Part of a small language model's weights: a variant of Adam for these matrices.
Each number is 500 + 50 x the weight over its row's rms, rounded and kept within 0 to 999. Layers, rows and columns count from 0. Numbers have three digits each. The size before them is the row's rms in percent of the matrix's.

# k: layer 6 attention key, 224x224, rms 0.0606, rows 146-159, columns 0-223
# q: layer 6 attention query, 224x224, rms 0.0616, rows 147-159, columns 0-223
# v: layer 6 attention value, 224x224, rms 0.0662, rows 128, columns 0-223
# o: layer 6 attention output (transposed), 224x224, rms 0.0599, rows 128, columns 0-223
k146 117:504517504577565533451498471481465407537469459530454498470462578465456531445448451539549500520533529440452490480480530392469461503406441473452476430459522499491433529447449554561517479502525456481490519457496603550429498510548368557542491546604530559567498583502479555446509421470518565532456496479593507507505458512528473440540456455477499447472551582550384353534529544513613433548424495486507439456573511555481583431493515491538460437443599432502527489573554564593468497386486506482476549508539504552452415561443440504497417446534495516477429519518541559498548495483526517548543540412444500510454520515440480561378519566528457476420426457446547606520558484483526562442561
q147 111:447473572536483444466451587576505616460584519493492537540435539497526503487507450534464499555468501455521534540520428478560497453506431448573439522425455486481571523499454453429480552568381483587542440475534521438440415388513455571524550486536454413392477434541459511479434578479525447543495424489475527539454484515525559504434468506435554508503460480533467479502493513422571540547559508463475431533577564489515480478451571510594503628493516477486535603514503459553529423523446492399592459522537508464586537498619457469540553533506523583533515475526434497596488452508408507550404469478544586575593458511550570497563414442476456529506485459524482502432510543456468408546520
k147 086:583462413464459421472490530504441580618536527501500544546522367554531467458568534562491491450452500487484633449476453475494433550616479484499509531490448453498498541570535479487447496540467565482453401588460448466562446486560480428437509497498479533377497433514527547532532558541499442515542515483517524468518554439451502477455513559417484506494502459534446607484516414500494485507548469509430567531433491414454414570504440578441580523540423489551492530417484433423426434513487499456520473492543554465535598567536610562558546490495522551559534497558549458524437498487464470459449509515487557490444461429484417463508451471415488589483491516542514471414404540518402387561497
q148 098:546477484476514424520502450431502499465450505548485421510571549489499578449501581514494484499557497533461482468525563594415486594541561497393586537504485527524501364556533523538446425403590521516429519468513513537560560545443543393392433534537532535522563599477480525462522413585404629459490554605513477490520528452473456561514483490554535507536461501449485460567462521521406532420470528532521551475472455443468474484471479505467488445507471434528491556480502552514520594522497484586503489500426501535512506421397548500514531395498520426485468480511536457437589524481506454475675514486446482488486486496422470461531602561445547429506436526466516552543499433502561581414519
k148 082:400605527485488465413554501568524500465481511493455546499438565432461489502404468449560452473589436558494448562570550502472544485479582512463524503376502444507408551501442474539573475445530448495494558521486518478457540557432412524590563487479533461493500457389499539520541470497509572425516483543520525612599467566437511514549509445502527555503569519545539408513376490561524472423470516506516489460559527612454537490533464454522446482462588543531554464566432520601552522483542541483462576501511606507434490542416417545486482384501508528484435606426528548436430450519516461485547499428457437505429447530458509492444577511527494423409518535427502545488530495493475522465568
q149 097:499413567491546469549570529424465449480486546505495524457488564445484596432442491501525444504481481505498465561553489409492430475489539533513589508504580503447452536574487512512547501495528454522465565503533515516484492464634510498462465500570578540541561565518485537570563530482520578489482541448562492489590485466560408498612382508496503509436573485503430459549577483488566456467481526503468441438545494520542495477519399434512456515472473526658440521588439523510495565455453595522425502447477458563492504516471390486452410462516442519432535542539546555361530500503543615493502443406426492459464535565462475516503529510490457486497450471403592646480599521478560499505531
k149 093:526513518526546451554517495528417441561463519548509504502470568527518476485502553419465409490570537502464506493500446452404418563516452486482460458456567463501458611439518521511520524522523452505485485465500545503479519509555475483600505501624512592539496595476469502490589439488495549612500516436521519513449484519528497441500435397511439437489484530601372502494569438520503449538492419489545476479493594528479465522454431477641467422417537403480426491547586549543415499435527473544528467512552462533504503601446403549466437501563545534489479507569551577413481529481531519565506509449449410561420515610484495544388554503483455484513424446439461589454564474488560486431535
q150 092:455474586551524481509502613520523539449478563507441561475459530449546454478503596457503536557522476379499576452446482481493486519584497493398533443524552546579524492507515404530512437496514557526445438381483548535606562555497495431508477481501494490591547405429528438500398507396581442418595456408455498504507535415463427404469475486498553525488572481502514425428655443461585418552490453498491448460514468484529605524433504509503533476503541541501421583450577510485522544498497528482553542484503541473527534518536508572508479565533621486490443538478441600502524506527509551489583527528486546454550575513558433503538461552573511570551526460454533479506511504535494414542520
k150 098:536487570562379498513422557461485507549452500507574566553491468502558511461512502487574499477460569542511551507486453558659601507508455557469501556472493456556524504437526642522464541474434470556542506609463490496351458517527574545521557484463497494511489441543535416533585593490469513468512542437424506501456500583430558525484582401529422535555427476575492503430502471496508573490545489571555439501537567537444481511483495433500594475528545493523476440496518542551524431569466526532582487566546450441482541542572532543496497439530501501599528554503527558571444451462462465519464505541463505556521457516588492530427541483525452404477409435400475556438394544547500564495476
q151 146:459409502471605561475491462464460419506477518549534474429592534514448540451504551507544385542530451477454439467538545459398399500494571489495548474546553572496480483515556590516487454453594441455465524451463536545556514527540577476495422489535563553550530560471495552504593418513460596493494512480543428452615445435548407431534470528560526446452514500462500485589547509520493485407420423475440489476425465480451550440526439459412438418480422507525516530551524591445559558517486488576455480465484545520487490432470520458507421466474485489449402528521570566475586540537526545504583539435469486407395543515446467484450569573500520474439499504434566552543544525498500598465548
k151 174:482492582558527535518579503525472431549420556561517486466501523471456521464402575482524412546594485478471461512474566453435407459435528496462587447516566520439458577540524494468502453479550454495499525477447534542451589514566505527505512553517533617569533512486514528532616432514476592524506531493577444505509464418545497460563415515489555492463530487495504478494508511500480447475402510506566504431484487564446522486506464461505435422472500491513485540582533593503560488481523549517419508420479537551424413504443447485442439437566474471424439547518577586441501610537600577516596496470514457442419584573401505523418499592498549461443464519493531545482629450515579525404544
q152 084:518438541495503426426462485484449519438489528565514500489530546533475428461400413476500531531387487531557473543519571541503486548443445466383532459521485440506534487533580529449401416513576581466550530466548506430489577506494560563553481525579545554474505538471485521560448494558486522493487576469424487441583563613567470486466441446521538415489502486435480455594460515490538524402560425565434487560529574542500499518569431484526497415617413502604504616508544495458432554511481524531539448416472497452487504425507481507574444485546540509431463481516476543430492483480527608416558507481400580467518479511452454432453528457536424491496516478489554586561574432437562494499536
k152 106:462434558451490544496590438507395513556459645650565484495463463525467528511549598455473461476557459453474477505504530456450464497517526465516477498545519456456459541536529434477489493413611471544467430527499477541495508512518480541526547547460540595473560520591509527503574401494466562410470529541600460531518455444476518398465498520437586567434556451526451470445521490490439413504447398534476476502519550533467473581485519475523439514506478535508431515569439548481485492519539472463464469419482582507450397486403471554447552426494435485487431494527601534459497536526548537513615491418502453436456571491425521522455539585464579532554501556465432512471523416575548456402555
q153 079:514547509473488551488587500518519463551449533515499467477580514469586502505460622524475495604522513497462431454543478541393537488603501416441489517527517467510516448462458541500550461456558572533524445474422597514466577515402579495533483494482441511504547518480483547432515383544546575580574522529442484516392568488541558423435441623510476550456506483428465484495456573503443543430527465484550577583467523535475475486450553427522551590545508400445539555490515549483583435522504404595527515546484579475593552436467491440546477401474627470444500473486501438465501582529420471525578483528505517436495497471479469468517492516539540496480387516533472440537595544567459539453502
k153 098:484477495481501517487491622534505569470495516610496519478491542407549538469526525494569505514566442531406431571563545486524542555491499520504589552554462513481421535636495548504523410487560545592439513497488479474423563535397499441507480411456521517541560516571537534543523519452491494500519524511544475575583461457530542534487552508451581458539534475475556439527431618536490490427412506550530485524429483508355496514610524373385502440609401578498502481548434569455545506505544500473427494426462479434456481466450473461523500439529492491427492476555532498450431556471496438468568415472565530531442502512467447467471447502492476457540522496632576585489535530540452467514519
q154 077:439527482477564554441428477538512436511454469502485477551461439455544508497569448470537433522504424430585465533471450516502517502461466444607432464547421529548432500431560503538541496558469440623420428499472512477518528461480481483508601515445504560520532550518518438563551446413447395538451510461508465372446452446602455443447490462449417485500458458519460506515546627610522458519450478518502524466507556486578448538489578551518407400463497521538500490449586454450499533485444422387445548478386579431537419482491506528485516478467468472474526553449487552551509499516496431522516516491537525462428383503473498501496573460449492535421455452525571555540479453485386412556525
k154 090:502483445537520558514546448457494547456499493532463443528488570515466533483444500477437400484518562454529586385498473582498449485541429533485505460461553531554529526540410550488501506454472454438456598515473497553470543520529490430373437492510534424435583473522572509489554520475608517481484568518417466446530445451448553425460506560457450390443422427450544517491552493371428543462550478445440595525445512496452531511464444493530572551539503451515613439537475537521533510694532492411426505531451526466465538443501498538498509542558430522486526486477506422529496526431537518516514520439454501460608444410456484558593505508533553501543565390430499451537528533496501475427553
q155 088:481492513487497383413489587474493553506513473460457499506542558622523487407491381497508554457472527560489535516523483464485497524490494513441579404498477430491511457492462493447545521422463584502520537486523506458504552604447434564471421506629534501471477483471474576451519577587513489339481556415523501545439499559408471610517432486453510533564553463531434540505519479428504540553538502477501457493618475442508488478507455522557510551503472420600445572532477513500403546465496593549511419508514527462509514592513488487511497436411468553535491506531469543465469415512444483525507384458513477590531345565535465405497534439488447517546468535462513578487486436525581524524446
k155 107:576542510535512452590502515456519486509483509443493491515416466509497464501458561453486574581494520436543546426497465455499503554499489495520441517382510457518516509536486467492405486526566480505530497608548437393459460528630463444655504452512447507555496612527379503445409474390600476506503524468517504584479587538403458500562525473462475534507484561678445499436548416586519435528549440485462504504526607493527465473438526523559520570496532559470500480486480487553399476482514564483555491550541546550545427564438491495445509513514509497483490462550444470497509415516440500522481484495417532494468529423581411519524456557627476417532478489493475591491568549475487472489496
q156 086:539458461503565599564489496498552511522509502426471443453449452466485587507572498482509402502443425528623455482537532450490497477509560459568483532483518531460452517482469565531479433468492427467585432471581432497438415500608452489454523485486530532477534495503598568513555474622463467457433539522554492489517415477539438522530568499511540501520477389470460570551412501495500490535514526615450473561442499552494588501514345508393557526454467473482445434568440396554513492548486530468489568481594512481354510540529484548432533529392447556511570535525578497537435585505572618536420473488477479482482481499493516420562477512562483455460477544464490485468456520436508566498484
k156 085:425547468553580494453489552471524378517548510435508509516494501474462464606507431526483602507478501533537475581530482469535515560339511478477517435507434569442526430413471542511562554493437394489539577484494518504468506441470516468464512613560429508468377601380473504463361532447519556606424435404404475505421520514513485518593476439491471502579505530495485497542485446475539498565585554503546473478543504547525481489457588492580515522407537430471561482532484533597519492430544503473414413490445418502483436487525543512500536577546557516536425517506510489524504461512465455556500467508528564577505473418543513482489458424547501565483496478478471514534456517453518392470451
q157 089:439514498551490514507507516509526568516477487543532464535557430518488434547513474503446469515380466441447620539384557589524580567461533579492430484498397498561457431394531470484591499555401535472419512441464519530488581490497495462567491418507408525458472521474516516535345477468482480470482512406470561493451498476476459493517487604505504540452492434438498548557488417581552534508446549362446520421508461566452511480578565518471339426474537569457432513483537456477585472510548456384519490475395469435529518469495548474554508491565498517529400503488446508506434460566500405473539508540500498515540459486491566505490476442495505527500555631446512493519493486499525470532471
k157 100:525442506533459484502504468542599535517465473479473410486499450436552524468485493471531550443471468478457467554500526504456477414519459517431573463403538508625549561609546608518519517494487555454509498538532555515439428588544518436486532489512581489450602406527508554482564497382537526446530565498458488527559488477538463489491532529397559496486462430572605512503505502500503481428438448569473449528594474538448491485512423494471549495548412520507551442529532456468491425636346579550579446498602573565469563539465554513462553451424519521438543514502525519521399567449443540446510466487450409422498538480546465526508451534621467532462529524464533425486435494539514475506449
q158 089:528497478430401593540428407510441492508508445401485569475490415449506477490455481418489406481567474511496520515506473483513590490495518475529532481494497492447468550435412538516567453481530481543534399554452502400496549506495478607594634497538530502502447600563590473519599534460469448580459507401555486487479473520545486524530467417493504554476506498629421543433530482532452444533575515483549445430563571522608409498550537523505525519454609520539547421508489435546530437521476546470499509541477591536512455545496390539474542478478528538558494497485611445492436443497440540546482494524489372493486503557471508439493531555441452486480451512478436578484556481578479608503481
k158 092:510442407507546478494615498463593425443492563496457365456446501573441547536485515493525559462485475488583496336477474593491496571498445467512539512590548470466540483514520541524372454491444518487504489389557463493492543465501523492400352446572514499492568538495511444458451424451555402483506490508539493541464583492574523502578475447515413347489552503440512591554579508412539426488484496430486519466500458419467565479476493444505505484554494486425559446524595521400485468471582437424512586489440462419447566480490455493492478551587529466482498492496496452491506539495525465534527546510497534523538496519441508473492513547493486422434527415505512505455483422493559490571518
q159 077:489523540508638532576502485442606400524462578496519507475472500524533530489565532446527481496538508517527636402458541469557496386491438532502433507551605496579523487460567602504430548471536429434581438517481436542550498440512587484573464531484544519522545608594522462562591507452514524474486448380503509503514377521391478488464554511552534550580522470562469508538525501439507434562522437548476483539548440441536487497474500467505477494444510531496464506413550495417514441525500529441474491534545464521452455578514528532424474553494552529577442547567457418603562563443494541509493508541581466521435514530458473561488454465590435504530519439458474512479549481572469611565488
k159 094:532408528524548577483518507543481463458468528432494460472510482418400545585488491505509586588621508378503463431471588506462602510523530427506537490612521475458522481599437518432481480519524529557652518500496530593589537486473478600525512522536521588437515623527444492472434428535468522517472485476531484556458544454472459459576569480420448435528549479488433535488525475453475494573512545516522511474457458511423529448521477489547446477469459482482411486476574526528537541528543545507528544521449457463461439457550516532466497515559454465425485412488403483516531634538519518466497614530550523524494534502515548438411463514425590460581507552580573413513517547427548458443515
v128 106:601493477414398560453479533390532499584493524493569457451589419417485480523558525532511541547501487505543435522485515518471429460540454512608465480417476668490475549544509502443561485490556444495480562410471499501525480498472553520407644480491543493431463439453597509542474478544557518474499496505486489472454389516539594488452536461567512557531481506379549525605537510533457454547525502531513451533448543497480551377548480581456635450529515490548514431551513412521552500523417509519457520514479516464525484510539492477490540447584463451368590513546506561552452477521507486515503569540464466478469495442412519442524516460531474442450493501443492507473398486571501597541482
o128 103:568541488505501537542507437491564585436509475485439482430462567503496521464478462455516509519531500469493594510571502473473538576514493550566546465575507553525552452476517516520526514509496624517498566511557595585601621499563445590387453623553571404526503494491472480536601480551536461480440484535524454509540528488436486530508497507464480458557546469409477523473463491414422533622528519473528484439478380486441573535455578419489559525555517587525542510476496538442497515521544456487418592462504564498502506536467529601527496402523508410596483478482412473526540543503510539550554452529520468397580475483541465510529480525450467514591596521488450534514596483541544520410388